{
  "num_key_value_heads": 7,
  "head_dim": 32,
  "hidden_act": "gelu",
  "norm_place": "pre",
  "lr_head": 0.00744,
  "schedule": "wsd",
  "train_tokens": 131700000
}
Each number is 128 + 32 x the weight over its row's rms, rounded and kept within 0 to 255. Layers, rows and columns count from 0. The size above them is the row's rms in percent of the matrix's.

# layer 8 attention query, 224x224, rms 0.0309, rows 0-31, columns 112-167
size [ 61  82  68  70  69  79  71  82  65  73  81  79  76  81  73  78  69  70  72  81  64  69  72  78  68  73  71  81  74  68  70  71]
[[117 141  67  90 147  70 168 138 115 104 131 123  99 143 122 145 130  81 100 113 164  87 111  85 114  95 153 126 150 116 108 128 151  98 110 109  84 189  95 115 103 127 187 190 163 134 182 104 128 126  76 133  93  69 146 131]
 [145 187  96 107  99 122  95 188  92 144 124 120 127  97  87 166 149 125 119 126 155 134 147  94 161 164  91 127 141 166 148 150 109 112 157 115 214  77 125 152  92  90 121 147 104 107 129 109 109 118 134 124 103  84 143 105]
 [117  84 162 152 157 143  63 100 130 111 101 130 150 135 187 125 120 113 139 125  97  96  72 111 142 102 157 104 159  46 149 113 184 146 102 157  85 143 137  71  74  81 154 153 124 112 143 132 204 188 121 153 137  86 162 130]
 [157 139 146 101 160 118 112 123  93 115 142 142 178 150 103 148 136  98  75 149 109 113 152 138 187 127 102 125  98 108 170  73 121 107  95 186 126 209 131 169 182 132 113  82 104 131 117  76  69 152  88 128 144 179 136 157]
 [ 86 181  91 138  74  87 122  83 113 122 142 163 132 134 100 159 155 108  85  97 171 136 116  98  88 141 132 101 117 118 143 107 129 100 140 108 100 188 116 142 111  55 105  93 107 129 108 132 109 182 139 159 136 155  96 154]
 [191 117  87  87 137 123 112 127 111 179 121 138 164 110 119 102 149 113 141  84 173  91 188 146 146 114 103  96 112 117 169  61 125 127 159 151 140 178 132 115 144 113 170 109 210 121 167  90 121 174  94 136 117 131 178  94]
 [113 106 131 107 181  86 147 131 128  83 180 200  87 141 154 107  83  77 162 128 126  72 141  70 107 197 117  88 141 174 113 113 131  79 166 144  73 128 129 170  81  98  71 195  72 139 135 106  80  86 148 153 104 145 132  98]
 [ 69 176  97 119 109 176  99 108  96 165 121 141 105 117  84 171 139 170 154  84 119 159 108 131  90 101 141 118 124 141 132 165  95  94 177  90  92 111  61  92 110  66 153  80 166 131 131 180 153  82 141  58 140 108 101 146]
 [138 149 111  58 164 188  91 163 111 137 119 150 107 146  12 112 101 136 148 137 129 128 119 106 134 131 137 140 124 137 121 121  86 187 170  88 182  79 145 146 152 168 171 141 138 177 167 147 129 133  86 112 158 126 121  92]
 [151 167 161 115  87  50 131 109 171 129 183 151 147 148 157 208 135 126  24 166 114 142 137  68  98 111  82  80 111 105 116 124 172 181 101  43 113 153 192  87  87  90  55 133 138 155 134 148  96 175 124 121  80 166 104 134]
 [137 127 149 134 166 129 137 159 104 108 147 128 115  96 180 105  92 107 167 115  53 172  99 143 143 102 172 164 161 163 145 107  86 148  99 154  88 108  82 118 152 109  91 138 139 105 102 145 159  93 127 140  91 111 136 142]
 [154 110 141 117  75 181 121  98 147 119 138 112 137 147 144 125 125 104 112 113 188  86  94 143  98 133 145 118 153 109 142 115  97 143 124  57 116  90 126 154  68 135 155 106 133 145 168  94 161 161 118 161 125 123 160 106]
 [153 163 153 124  93 168 111 143 107 105 172 121 112 103 170 156 104 128  35 142 141 137 144  86 112 125  81 183  99 122 111 120  70 115 145 130 177 110  96  95 140 155  90  89  98 141 139 145 109  62 113 153 102 166 103 158]
 [140 120 117 148  95 101 162 138 101 137 190  99 139 161 108 153 162 101  63  89 115 137 145 129 153  76 150 148 168  98  27 156 145 151  73  98 139 171 158  84 175 142 115 127 142 162 101 166 160  66 130 138 152 106  53 131]
 [178 158 101  74 154 151 101 124 131 115  99 161 177 144 138 101 113 164 137  83 106 104 104 140  86 160  81 163  89 136 100  67  85 196 160 190 123  41 157  94 157  97 124  94  79 110 133 155 126 175 136 106 138 126 127 178]
 [155 153 114 136 103  95  92 150  63 112  77 101 116  79 168 165 116 125 156 108 115  81 154  96 148 135  92 138 110 184 137  61 136 125 150 157 153  53 112 106  79  97 136 183 119 138 132 128 151 151 162 113 142  89 113 124]
 [146 142 121 127 144 131  79 121 132 165  97 100 174 139 112 163 105 127  51 100 129 146 146 104 111  82 107  94 117 149 149 173 148 117 131 174 132 132 143  99  90 119 160  85 159 125 139  71 101 123 127 124 117 138 157 104]
 [125 103  83  92 134  44 146 117 147 134 142  60  99 126 144 108 156 145 160 162  37 116 107  87 116 167 113 149 177 152 192 119  64 111 141 212 115 157  74 161 141 138 114 171  97 152 118 132 120 173 139 128 197 148 120 128]
 [100 131  63 176 178 107 156 125  71 159 107  89 148 143 100 134 124 197 136 176  99 139  95 183  88  54 131 139 135 152 138 117 141 153 120 170 132 120 193 132  93 126 154  77 181 142 103 131 133 138 118  58 157 134 196 141]
 [117 102 162 125 128 140 129 120 137 122 155  88 150 100 130  66 146 125 185  93 117 126 103 208  83 107 164 143 124 120 108 157 128 155  70  67 140 143 163 127 121 142 142 113 146 129  83 135 132 163 117 153 149  76 165 110]
 [165 122  76  93 199 130 193 113 152 109 109 130 121 126 181 156 132 121 123 165 115  94 163 142 127 121 110 137 143 148 102 128 106  83  96  95 118 156 168 176 120  97 110 126 149 103 112 160  95 187 132 105 114 111 158  82]
 [ 95  75  79 192 134 163 208 138 115 138 118 146 143 102 126 118  83 169 133 111 130 151 102 136 152  81  85 129 129  66 152 102 113 159 111 104 165 127 150 137 145 172 136 128 168 114  97 145 112  72 154 136  92 155 128 140]
 [131  98 122 129 115  71 197 112 108 107 121 119  64 131 171 143 133 113 131  67 124 123 140 114 147 103 169 139 179 163 148 136  72 110 130 103 200 109  76 139 132 118 101 152 135 128 136  95 109 146 152 139 140 109 136  72]
 [176 141 134  90 194 105 110 186 149  78  96 101 115  68 137 169 127 123 135 139  72 175 133 114 110 225  51 182  83 166 147  89  93 100 154 162 126  88  64 138  72 161  59 120 122  49  92 128 107 141 160 106 139 147 136 109]
 [118 107 144 133 100  72 120 203  73 116 174 132  89  81  93 203 119 114 197 126  42 153 126  55 111 122  48 138  96 109 171 143 141 161 164 130 143 128  81  90  73  92 128 206 116 126  91 130 127 157 132 143 126 108 129 153]
 [130 142  94 101 183 134 124 134 126 146 122  78 197 117 116 125 126 137  61 100  95 148 139 149 134 112 139 164 161  92 163 158  95 150 160 186 141 131 110  49 112 137 101 150 166 129 104 144  90 117 167 131 136 165 109 130]
 [131 149 166 108 117 107 186 147 155 149 142 136  89 152 118 150 143 153 104 138 128 149 140 100 104 133 151 171 102 175  89 171 128 151 105 106 134 127 127 120 229 133 101 121  95 111 155 187 104  92 159 147 126 119  76 137]
 [ 79  94 133 133 140 142 143 132  82 103 136 150 108 125  76 148  85 159 131 132 113 137 154 127  93 174 107 114 114  88 172  67  97 159 151 192 160 139 153 149 122 148  67 180 120 113 115 163 117 184 147 170 162  66 124  97]
 [137 180 139 101 155 126 101 159 152 104 132 143 197 141 102 129 114 139 116  96 111 152 100 118  65 128 107 101  97 141 181  95 171 139 150 177 153 137 147 140 175 119 121 166 114  97 138 170  61 168 138 174 169 130  95 115]
 [159 108 128 156 176 155  69 178 148 129 138  70 150 128 119  99 128 185 179  98 140 146 133 133 158 110 141 141 151 143 162 113 192 136  78 116 188 123 130 120 130 105 166 126 120 101  71  83 151 171 104 135 174 135 179 137]
 [140  90 113 174 169 147 141 122 126 109 109 192 119 145 159 145  95 137 182 159 133 160 125 144 107 107  64 127 135 162 172 108 104 129  86  51  96 161 149 154 136 172  64 100 131  69  68 142  77 116 148 172 106 101 135 157]
 [101 144 151  55 156 132 152 154 171 108 132 137 122 154 166  68 181 145 124  86 139 118  61 153 157 194 143 124  71  91 128 164 135 135 158 112 190 107 148 130 117 157 115 127  60 157  89 180  85 119 168  76 188 154 138 143]]
# layer 8 attention key, 224x224, rms 0.031, rows 0-31, columns 112-167
size [ 62  88  72  74  66  89  76  95  68  78  90  82  80  83  73  78  80  75  81  91  66  79  66  82  65  76  70  91  82  67  72  71]
[[123 161 118 154 158 101 107 134 110  89 129 120 126  74  87 123 127  66  96 169 135 127 140 135 115 129 124 175 127 126 100 149  92 123 115 130 105 129 117  81 145 135 180 147 173 196 170 133 129 139 131 139 111 165 118 143]
 [130 177  81  93 136 154 133 169  96  93 101 154 141 178 111 141 201 142 168 154 134 135 130 101 169 147 101 147 101  95 169 139 154 128 193 131 164  72  93 121  63 124  78 163 110 153 110 155 159 110 177  97 151 118 143  95]
 [ 85  86 138 151 107 136 117  95 129 170 110 104 199  89 147 191 141 124 101 129  69 115 134 132 118  81 106 188 154  94 115 131 117 109 140 154 138 150 135 159 118 141 181 163 123 159  89  91  94 174 172 120 118 161 133 142]
 [133 142 139 132 122 102 111 116  58 133  96 135 142 128 137 182 137  89  79 157 123 147  80 176 134 145 150 123 150 170 128  69 104 124 118 122 100 175 160 123 106 145  65  73 122  92 127 105  59 131 123 158 133 124 106 187]
 [142 122 105  94  64  89 200  96 102 129 182  89 146  75 114 162 184 145 196 163 134 143  74 115 123 102 133  81 154 154 140 132 132  78 105 101 116 174 116 164 131 110 131 152 165 120 112  92 152 225 131 137 137 136 100 138]
 [165 166  62 142 104 126  92  92  88 156  82 119 143 113 133 149 118  89 117  76 167 131 131 112 113 155 152  51 126 126 139  84 113 126 195 112  90 152  91  96 125 126 187  63 154 156 130 121 139 132  75 146 132 143 156 130]
 [101 148 123 147 152  83 122 110 158 122 173 191  85 189 150 140 109 120 116 108 107  82 169 112 128 148 101 118 115 166  79 142  87 100 149 116 110 129 117 138 174 101 139 186 122 149 160 107  72  99 208 148  89 146  83 107]
 [141 138 112  94 113 122 154  97  98 161 154 147 114 132  94 140 111 162 195 103 161 160 119  67 145  74 114 135  90  85 171 139 105 129 125  91 135 162 139 153  91 123 137 109 141 127  93 186 160 128  37  80 125 145 140  93]
 [185 139 134  95 180 155 156 196  74 136 109 117 124 102 112  58 113  70 146 128 144  95 144 105  82 145 162 115 129  65 142 106 184 130 143 124 211 115 137 170  95 150 128 184 113 178 185  98 130  77 137  83 122 132 161 111]
 [133 138 122 136  76  89 169 104 159  78 153 121 148 156 136 233 196 177 123 153 148  97 109 167  73  75 100 118 169 176 160 148 154 123 127  70  85 118 145  48 160  64 122 128  95 122 128  80 138 145 167 154 164 158  77 178]
 [151 121 110 101 154 105 121 171 128 138 121 106  79 137  99 111 100  79 160 114 116 164 143 135 178  75 130 123 100 154 170 103 119 182  90 150  81 140 131 155 177 127 101 129 139 150 155  99 105 144 129 127 137 104 150 100]
 [147 111 157 121  82 150 130 124 187 164 109 110 129 148 173 114 180 147 117  87 152  77 119 124 113 111 117 111 146 127 130 184 114 138 125 105 116 112 143 155 150 127 142 123  88 162  91 120 239 185 134 150 164 129 151 129]
 [149 177 167 125  46 161 108 178 115 134 118 161 143 161 136 141 134 124  93 138 170  99 110 104 152 100 149 151 124 148  58 121 113  91 162 190 121  52 107  36 133 132  79 126  95 102 134 119 140  64  98 133 102 107 104 138]
 [137 154 142 134 106 140 183 162 126 147 145  77 168 111 109 161 137 101  84 134 121 128 110 205 167  77 149 162 140 124 103 166 153 134  85 156 136 130 171 103 159 129 117 161 112 117 106  87 151 117 113 127 185 108 101 148]
 [166 109 110  86 223 134 125 133 117 150  76 136 161 127 151  86  98 179 176  93 114  86 158  94 128 154 112 153 114 146  89  73 114 177  92 118 216  92 150 130 108 161 138 152 123 132 104 100  91 114 133  91 131  99  86 115]
 [127 123 128  99  88 147  80 149  87 101  84 142 119 146 111 137 138 122  94 134 122  47 159  98 157 104  78 177 108 175 154 126 148 154 164 149 162 106 102  94  81 120  90 163 153 176 164 105 117 142 173 128 125 124 121 133]
 [126 165  83 166  82 134  83  41 130 145  86 122 176 140 104 152  92 129  89  96 155 107 138 118 201 104 133  82 116 159 142 120  95 123 187 172 130 105 129  97 151 115 146  63 145  92 172 120  66  91 140 113  74 140  93 115]
 [151 110 170  98 126  66  80  86 108 167 166 110 111 177 140  76 118 135 114 134  97 132  98 134 130 136 101  94 153 104 145 135 114 186 116 192 135 167 118 146  93 123  99 116  57 106 131 110 124 143 145 152 161 115 160 132]
 [ 86 114  88 122 228 100 168 142 112 129 147  99 107 119  94 132  86 147 172 134 125 159 123 176 103  96 155 117 150 125 171  89 108 171 123 144 135 117 184 112 128 115 160  74 175 129 115 172 107 130 139 166 108 115 150 145]
 [124 102 163 100 153  98 160 198 149 182 161  97  84 122 143  70 104 119 181  89 128 152 113 149 107 123 175 222 163 127 122 118 115 108  94 133 140  97 176 196 168 158 148 167 134 137  61 165 125 165 108 151 122  90 157 101]
 [ 76 119  95 118 137 144 167 107  96  88 152 150  98 122 115 140 117 126 123 127  74  48 138 179 128 135 100 189 133 131 112 104  92  89 154 132 109 108 169 105 156 100 168 130 154  79 127 146  84 142 124 144  71 142 103 119]
 [141  85 106 145 179 120 150 166 128 157  58  91 146  66 132 101 115 125 123 153 133 148 131 152 127  69 147 123  90 124  98  88 209 109 123 150 166 114 109 145 131 146 149 178 153 117 110 160 144  78 103 139 160 134 153 121]
 [145 110  89 121  96 126 167 112 161  83 143 204  78 124 151 170 122 103 111  86 129 149 152 112 180  96 148 126 112 110 118 152  81 143 123 155 153 108  84 106 162 170  99 115 103 134 167  90 109  98 117 106 143 130 122 116]
 [157 175 101 106 141  76  81 152 142  99 117 179 101 193 176 153 102 108 134  89 135 122 132  98  97 177 121 120 104 127 118  65 138 191 174 136 108 136 108 129  56 134  89  71 111 114 142 155  89 156 132  96 107 191 140 102]
 [186 116 171 111  88 112 106 171  63 120 151 134 172 146 154 138 132  82 119 110  96 152 129 108 105 128 105 136 111 111 171 138 135 157 121  98 122 121  87 112  58 161 110 163  95 137 117 128 123  86 130 141 100 139 184 137]
 [115 162  72 119 129 128 118 113 156 143 114  95 136 183 137 147  70 111 108 102  83 138  87 180 160 123 152 101 136 151 129 150  97 146 146 111 101 156 141 116 140 148  94  77 129 131  72 153  77  94 105 177 128 171 138 151]
 [204 111 162 139  85 104 202 181 118 120 142 125  89 130 137 178  89  94 134 139  96 162 156 135 144 147 191  79 107 182  95 139 140 127  90  64 141 136 155 105 168 144 125  78 101 113 167 155 109  90  99  90 155  98  36 129]
 [149  86 111 129 157 114 165 163  69 113 129 125 114 152 150 159 122  92 155 147 123 182 156 124  80 157  65 136 127  87 100 124 175  94 115 157 163 152 106 175 133 186  59 173 102 133 105 167 110 187 114 133 122 127 157 115]
 [161 125  82 113 213  96 152 153 142  92 181 101 143  77 130 128  99  92 159  49 142 120 143 154  97 153 142 111 159 103  99  83 166 146 144  85 152 128 108 100 125 200 114 174 100 103 129 108  88 152 183 112  95 111  84  86]
 [ 77 120 109 133 161  96 104  99 138 118 127 171 163 137  96 100 116 148 136  51 156 174  93 111 129 151 122 144 106 113 192  76 108 142 148 162 132  98 116 161 107 128 198  78 125 116 105 115  92  87 158 141 115 122 150 115]
 [112 118 147 127 136 152 185 157 153 123  93 196  76 146 171 121 148 153 183 169 122 138  95 138  78 145  86 155 112 169 145 115 131 105  61 123 121 142 120  84 115 134 122 181 143  51 110 149  80 122 112 171 179 161 102 159]
 [ 84  79 127 113 141 141 193 179 175 150 178 131 159 138 167  60 135 131 102 107 158 122 102 135 153 132  83 162 114 136 102 103 124  97 159 157 163  94 166 209  99 155  94 124 122 120  63 178 131 146 199  55 112 116 148 131]]
# layer 8 attention value, 224x224, rms 0.0311, rows 0-27, columns 112-167
size [ 84  79  85  81  76  79  77  78  90  87  85  86  83  79  78  77  80  87  83  74  82  76  86  83  83  79  81  78]
[[132 129 171 136 100 184  79 153  96  97 164 147 192  74 152 146 144 154 140  58  82 143  73  84 107 141 110 139  89 112 206  73 136 166 120  92 158  52 153 193 101  58 145 135 132 105 153 139 164 165 142 136 121 106 167  99]
 [146 143 114 127 192  78 102 120 142 162  98 181 104  41 130 165 133 125 158 139  92 170 118 113 120 139  75 138 131 109 139  81 109 143 138 115 113  68 127  88 111 102 177  99 157  60 139 137 120 111 104 189 102 150  31  84]
 [128 178 126 144  82  73 157 104 184 127 134 156 106 123 149 169 137 126 105 206 139 107 132 132 142 143 163 123  78 102 130  75  67 161  70  57  79 126 140 151 138 144 124 112 148  50  77 113  76 141 169  72 120 122 189 162]
 [137 179 167 183 114 152 127 125  46 108  97 163  94 120 126 169 121 144  83 139 116 171  93 185  89  63 130 157 111 116 144 130 104 173 102 131 126 101  85  73 109 164 185 120 125 135  94 153 125  81 126 124  84 165 108  84]
 [111 121 185  84 145 100 103 142  96  83 101  78  97 122 125  90 103 118 146  93 133 125 165 119 128 132 111 143 147 148  81 174 130 103 124 107  84 139  96 153 121 156  63 119 115  80 110 135 105 123 133 122 160 139 155 147]
 [192  85 127 112 125 145 129  83 154  69  99 170 198  76 118 147 103 117 116 183 124  71 146 158 189 122  83 134 115  86 142  72 109 118 143  72 149 132 151 135 123 162 116  95  97 125 106 146 102 147  89 140 122 108  85 166]
 [114 159  93 215  96  68 127 100 104 149 202  38 152 198 116 132 130 126  75 151  99 120 165 122 175  66 143 123 166 146  70 158 125 123 134 150 145 110 101 105 140 103 124 125 126  97 115  96  65 162 144  61 108 159  79  91]
 [109 152 136 103 160 117 139 153 135 212 173 155 109 134 154 118 144 114 140 144 167 136  96 125 175 123 147 127 139 107 152  81 125 130 162 125  95  89  37 113 121 110 118 152  84 169 173 118 152 174  96 115 165 196 128 134]
 [115 114 134 148 156 129 110 196 139 154 118  80  96  96 151 140 143 107 117  93 100 126 136 146 110 113  73  81 182 119 141 147  88 139 134 128 114 192 123 158 159 105 139  90 181 120 181 100 130 141 141 130 138 138 191 134]
 [106 132 209 163 131 129  83 121 103 165 147 108 140 101 127 132 100 160 146 143 118  72 178 165 101 135  72 158 108  61 131 109 134 159 138 103 168  84 145 147  87 169 159 125 130  70 102  74 120 131 121 114 178 103 144 145]
 [136  80 167 153 174 132 125 152 151 141 124 132 125 128 136 113 124  92 112 118 109 141 105 138 115 124 134 131 152 122 140  44  65 150 141  82 138 115 143 164 135 105 124  64  88 154 144  86 189 125 113  94 129 136  82 151]
 [112 127  72 143 126  79 155 125 160 139 115  94 149 174 155 105 186  51 102 160 115 171 102 140  84  89 149 133 117 130 139 189 109  82 170 113 183 113 167 164  91  49 117 116 138 133 133 138 168 100 139 183  98 121 118 133]
 [104 160 149 151  36 142 132 175  67 171 149 142 103 114 120 122 189 141 145 155 142 128 137  58  65  51 126  90 124 121 159 123 125 193 120 140 175  97 160 101  55 158 119 191  70 166  76 135 140 118 116 149 117  76 126 102]
 [200 115 166 167 114 112  71  81  93 182 139 133  69  60 107 135  79 164 141 140 119 111 157 108 164  80 152 117 147 111 139 151 138 149 155 136 128 131  92 133 105 109 126 101  80 153 151 204 134 122  37 118 112  80  70 113]
 [125 154 122 143 128 178 128  89 192 126 141 157 131 122 128 163  99 107  76 142 100  89  90 104  73 174 112 129  46 156  89 138 136 128 137 108 127 114 109 194 186 181 167 120  86 115 107 128  95 157 126 118  94  57  80 135]
 [ 77 145  93 107 145 115 148 113  63 107 118 112 116 117 195 173 167 148 111 129 142 160 154 100 168 113 134 119 135 137  97 114 110 163 182 125 123  71 142  93 116 149 136 115 120  96  68 129 130 126 187 128 183 148 143 193]
 [104 134 122 172 159 149 131 149 107 121 171 161 109 111 111 124  92 146 180 103 121 156 171 128 141 140 101  92 140 153 127 191 108 121 185 153  82 124 106 112 151  64 109 128 153 127 119 128 140 126 130 168  80  73  94 148]
 [ 74  63 127 158 119 117 163 128 149 185 122  98 119 156  54 124 143 145 120 119 119 135 100  52 110 174 128  90  58 116 123 156 102 139 138 182 173 127 173 133 105 139 173 197 113 107 123 172 123 115 126  96  93 121 193 176]
 [102 131 124 104 124 116 172 149  83 183 111 102 154 161 126 137 154 112  92 138 132  72 129 148 119 114 158 151  85 163 134 106 126 127 184 109 122 183 117 127 148 105 166 177  74 129 123 142 116 106 174 128 145 142 131 146]
 [ 89 147  75 213 163 107 123 141 112  69 116 101  99 165  91 112 130 101 126 102  88  93  88 112  73 117 157 181 163 174 175 212  80 174 140 151 119 134 102 165 145  94 127 118 159 181 153  94 110 121 146  94  98 117 172 151]
 [100 172 193 132 106 147 119  84  91 107 122 149 137 122 144 137  70 108  92 109 130 177 162  67 141 130 192 118 163 153 180 157 180 116 141 134 126  94 151 155 102 153 148 169 112 140 155 116 142 142 215  95 146 129 149 131]
 [113 131 135 143  98  80 144 177 138  84 146 110 153 141 161 104 153 114 153 156 166 122  83  94 118 107 133 101  90  44 147 157 172  92 164 149  84 117 113 127  94 114 159  71 122 185 101 102 152 143 124 141  88 121 105 163]
 [223 108 100 111 115 109 133 103 167 115 109 141 132 183 124 179 121 130 169 133 132 135 119 103 182 114 131 131 124 158 113 138 130 142 119 144 131  93 152  93 141 123 142 119 149 159 146  87 117 115  85 159 166  92 163 137]
 [ 99 180 182 148 152 147 103 202 139  96  93 160 153 179 104  82 149 127 109  96 125 115 117 170 147 141 115  93 110 130 128 105 162 152  80  53 117 152 120 152 158 103 118 109 121 124 200 186 141 124 200  65 155 169 133 125]
 [111 162 121 120 106 164 167  84 152 154 131  88 156 146 124 142 120  13 114 152 106 153  86 199 146 121  94 131 154 174 132 160 139 185  98 195 116 143  71 139 130 100 125 142 146 114 134 162 112 104 134 111 148 136 148 144]
 [139  92 136  61 149  89 157 100 166 171 156 114 163 141 110 123 127 137 145 145 130 161 125 137 174 101 139 172  90 146 108 174 107 163 138 163 123 142 106 140  95 143 117 108 120 122 107 128 128 150 200 139 156 157 108 113]
 [138  91 159 157  86  84 111 161 137 145 126 145 138 138 161 108  95 132 128 103  64  79 122 110 111  88 102 173 150 122 123  98 133  99 105  82 188 163 114 125 147 107 152 159 156  86 154 149  75 121 136 112 178 106 114 161]
 [141 150 166 174 150 108 115  71 108 110 128 175 152 170 110 143 157 132 128 182  61  88 135  93 155 129 119 126 119 106 126 106  92 121 152  86 142  74 161 143 152 160 102 112  71 142 131 111 150 151 201 141 191 202 108 176]]
# layer 8 attention output (transposed), 224x224, rms 0.0384, rows 0-27, columns 112-167
size [ 81  78  88  78  72  73  74  79  84  81  82  78  75  71  75  70  77  76  81  73  73  71  83  77  78  82  72  70]
[[131 127  89 157 100 110 104 137 139 179 117 116  97 147  87 128  60  98  81 155 125 136 180 114 143 113 165 117 100 135 119 196  85 120 154 104 115 150  90 104 164 196 102 146 177 118 185  99 107  88 146  89 124 160 105 140]
 [131 127 144 102  83 179 140 161 119 146 101  93 140 127  80 131 113 138  78  90 123 137 138 167 122 145 180 100 103 129 132 120 109 118 186 107 111 164 130 126 153 164  88 140 105 153 154 172 133  62 105 105  77 128 174 169]
 [139 109 145 113 183 166  58 160 125 120 106 104 173 124 115 112 140 132 144  81 146 117 146 138 138  97  93 171 142 174  88 123 156 135  95 166 182 149 197  95  61 142 130 152  80 163 167 147 194  86 124 180 142 169  63  67]
 [ 91  62  83 109 117 147 139 138 178 150 143  94 136 125  89 100 117 146 118 136 152  76 130 100 170 185  43 177 135 105  99 121 221  63 115 173 152 151 165 167 112 142  87 116  98  82 157 110 134 175 137 127 140  68 162 190]
 [142 142  67  66 122 113 128 130 123 119 165 175 161 158 133 163 147 103 114 125  60 134 147  97  93 128 174 131 128 139 128 101 168 168  95 123 141 104 147 113 137 146 149 141 138 157 131 143 145 171  97 128 102 121  94  84]
 [ 84 172 125 138 118  95 121 155 105 108 104  94 100 141 123 102 135 113 122 126 130 162  97  38  97 151 190 181 161 208 108 185 117 185  89 150 137 134 136 119 135 119 143 131 136 145 196 108 155 101 143 122 112 101 107 117]
 [161 120 123  58  86 156  86 137 148 123  15 162 144  65 140 123 162  97 170 118 171 121  65 131 129 140  82 123 118  81 211  77 199 141  69 101 123 162 152 169  92 166 160  83 139 137 173 159 174 133 148 147 135  89 127 158]
 [139 150 143 140 106 112 119 102 112  81 152 130 157  81 185 119 144 124 104 112 132 119 114 109  83 134 150 145 126 168 140 188 162 141  94 157 119 140 177 121 147 144 152 111 117  93 100 130 121  58 165 133 121 102 167 117]
 [141 180 121  88 134 102 143  74 130 159 143 113 117 136 106 123 117 141 156 164 126 137 171 110 149  98 110 141 141  89  80 119 181 106 102 141 125  98 131 129 108 171 174 143 113 111  72 169 163  71 133 133 148 122  52 130]
 [138 135 129 109 147 134 161 142 198  91 114 101  63 160 121 136 117 124  96  84 114 160 131 112  93 135 148 102 170 187 119 135  90  87 122 185 109  98  66 154 152 100 151  96 120 155  92 174 177  97 107 201  83 162 139 140]
 [ 77 144 127  66  91 117 132 106  52 120 158 129 149 108  99 148 164 159 168  83 144 136 174 156 172 176 123 106 107 112  51 178 194  95 139 144 149 160 103 146 128 132 137 158 206 157 157 169 138 123 117 148  96 146 133  79]
 [135 158 207 112 169 133 130 132  84 148 126 169 140 107 141 107  97 197 162 148 132 120 118 105 126 122 132 180 123  64 147  94 133 183  53 140 126 125 130 138 132 170 118 206  98 151 131 124 120 206 168  64 107 138 137 131]
 [205 100 115 143 167 157 117 130 160 141 125 151 173 101 134 138  67 127 142 126 145 139  92 204 170 214 158 119 102 141 133 106 114  71 136 117 142 138 159 135 159 111 139  63 210  71 167 103 150 156 175 136  83 137  93 146]
 [103 177 110  77 133 139 169 123 110  73 127 114 158 177  87 136 165 122 144 109 122 168  75 173 110 202 117 137  79 104 171  95 134 145 169  55 161 107 119 129 186 181 118 120 163 135 126  99 175 152 176 132 100 132 198 153]
 [ 95 181 119 101 105  64  86 191  63 131  96 122 122 184 157 132 134 132 167 116 134 150 149 144 157 132 148 140 197 130 189 143 129 130 107 151  80 143 149  96 122 144 134 142 174 113  97 170 138 121 157 165 169 116 167  88]
 [137 120 191 127  72 158 162 138 162 127 104 117 125 170  82 117 109 135 163 149 110 108 132 208 115 103 119 180 147  88 108  85 165 122 107 109 173 191 109 118 162 104 124  93 152 123 111  77  84 136  61 131 118  99 100  64]
 [100 118 106  86  82 111 110 144 123 108  91  78 118 145 143 169 142 148  98 182 136 125  74 140 125 107 144 142 100 125 167  65 141 173 123  53 163 139 151 172  96 176 134 138 147 152 120 101 165  93 105  85 227 158  94 139]
 [163 169 137  92 149  99 151 195  81 100 148 160 156 137 181 196 177 105  99 113 202  80 192 180 165 125 113 157 130 137 159 141 141 126 125 133  73 202 100  98 160 108  76  66 144 103 176  56 109 178  96 136 172 121  86 133]
 [131 135  97 131  85 129  99 106 170 109  90 142 132  91 127 152 165 126 121 121 151 144 166 153 165 200 120  84 145 148 123 129 145  93 123 181 130 133 106  95 159 164 121 104 118 105 152 145 100 169  97 133 129 165  70 157]
 [162 147 163 110  95  76 134 152 124 174 154 129 151 105 221 124 149 162 153 192 139 167 126  88 136 116  88 131 153  96 145  98 146 128  59  85 156  83 169 114  99 132  53 139 156 100 115 174 133 167 120 129 189  95  52 123]
 [ 56 164  99 141 157 101 108 135 179 136 153 120 122 146 101 162 175 151 104 149 131  63  94 175 128 147  79 116 117 108 161  89  79 134 120 117 136 167  70 113 196 138 161 128 124 100  85 145 131 111  59 123  94 104  55 102]
 [144 113 137 130 158 121 138  44 135 146 131 119 127 125 111 121 104 168 144  96 133 139 160 135 149 126 162 162 186 192  95 102 105 176  52  89 179 122 141 149 109 107  79 164 119  80 155 154  95 135 181 105 150 146 147  73]
 [ 99 185 110 133 114 103  87 155  90 141 120 131 151  65 125 120 153 155 107 159 158 170  90 128 146 150  95 126 119  85 140 191  89 117 163 117 153 114 143 124 126 134 141 189  96 114  92 153 155  81 166  64 118 168 111 148]
 [116  84 108 101 125 141 113  81 122 132 164 123  99 113 136 131  95  57 170 162 130 129  89 108 136 129 138 143 177  96 128 201  69 134 164 153 134 148 146 108 142 122 164 108 162  98 127 122 108 117  55 188 127 125 115 117]
 [152  58 105 124 144 170  96 177 142 125  94 125 120 111 159 150  99 187 170 138 160  98 128 119 177 145 183 106 189  89  64 123 109  51 177 122 130 113 144 127 165 167 145 115 129 121 140 108 113 149 105 140  97  88 114 133]
 [152 147 113 158  97 151 127 147 108  99 142 123  64  71 148 101 138 110 141 125  86  93 147 100  79 157  98 144 170 128 131 123 119 120 118 136 137  53 170 109 153 152 179 152 132 122  86 148  85  73  73 132  99  90 182 155]
 [ 83 118 122 112 140 120  79  71  93 134 144 105 112 174 120 154 136  77 163 162 129 167 167 119 146 151 184 161 101 149 133 136 138 111  75 119  46 160 144 151 115 182  82 133 147 195 114 135 139 172 119  95 107 161 170 140]
 [101 146 138 104 149 176 129 157 143 150  99 128  65  94 206 105 153 126 112 116 188 156 136 154 110 153 134 123 136 165 218 102 163 117  87 209 122 206  83  84 145  84 154 146 174 141 150 150 122 126 145 103 102 101  76  88]]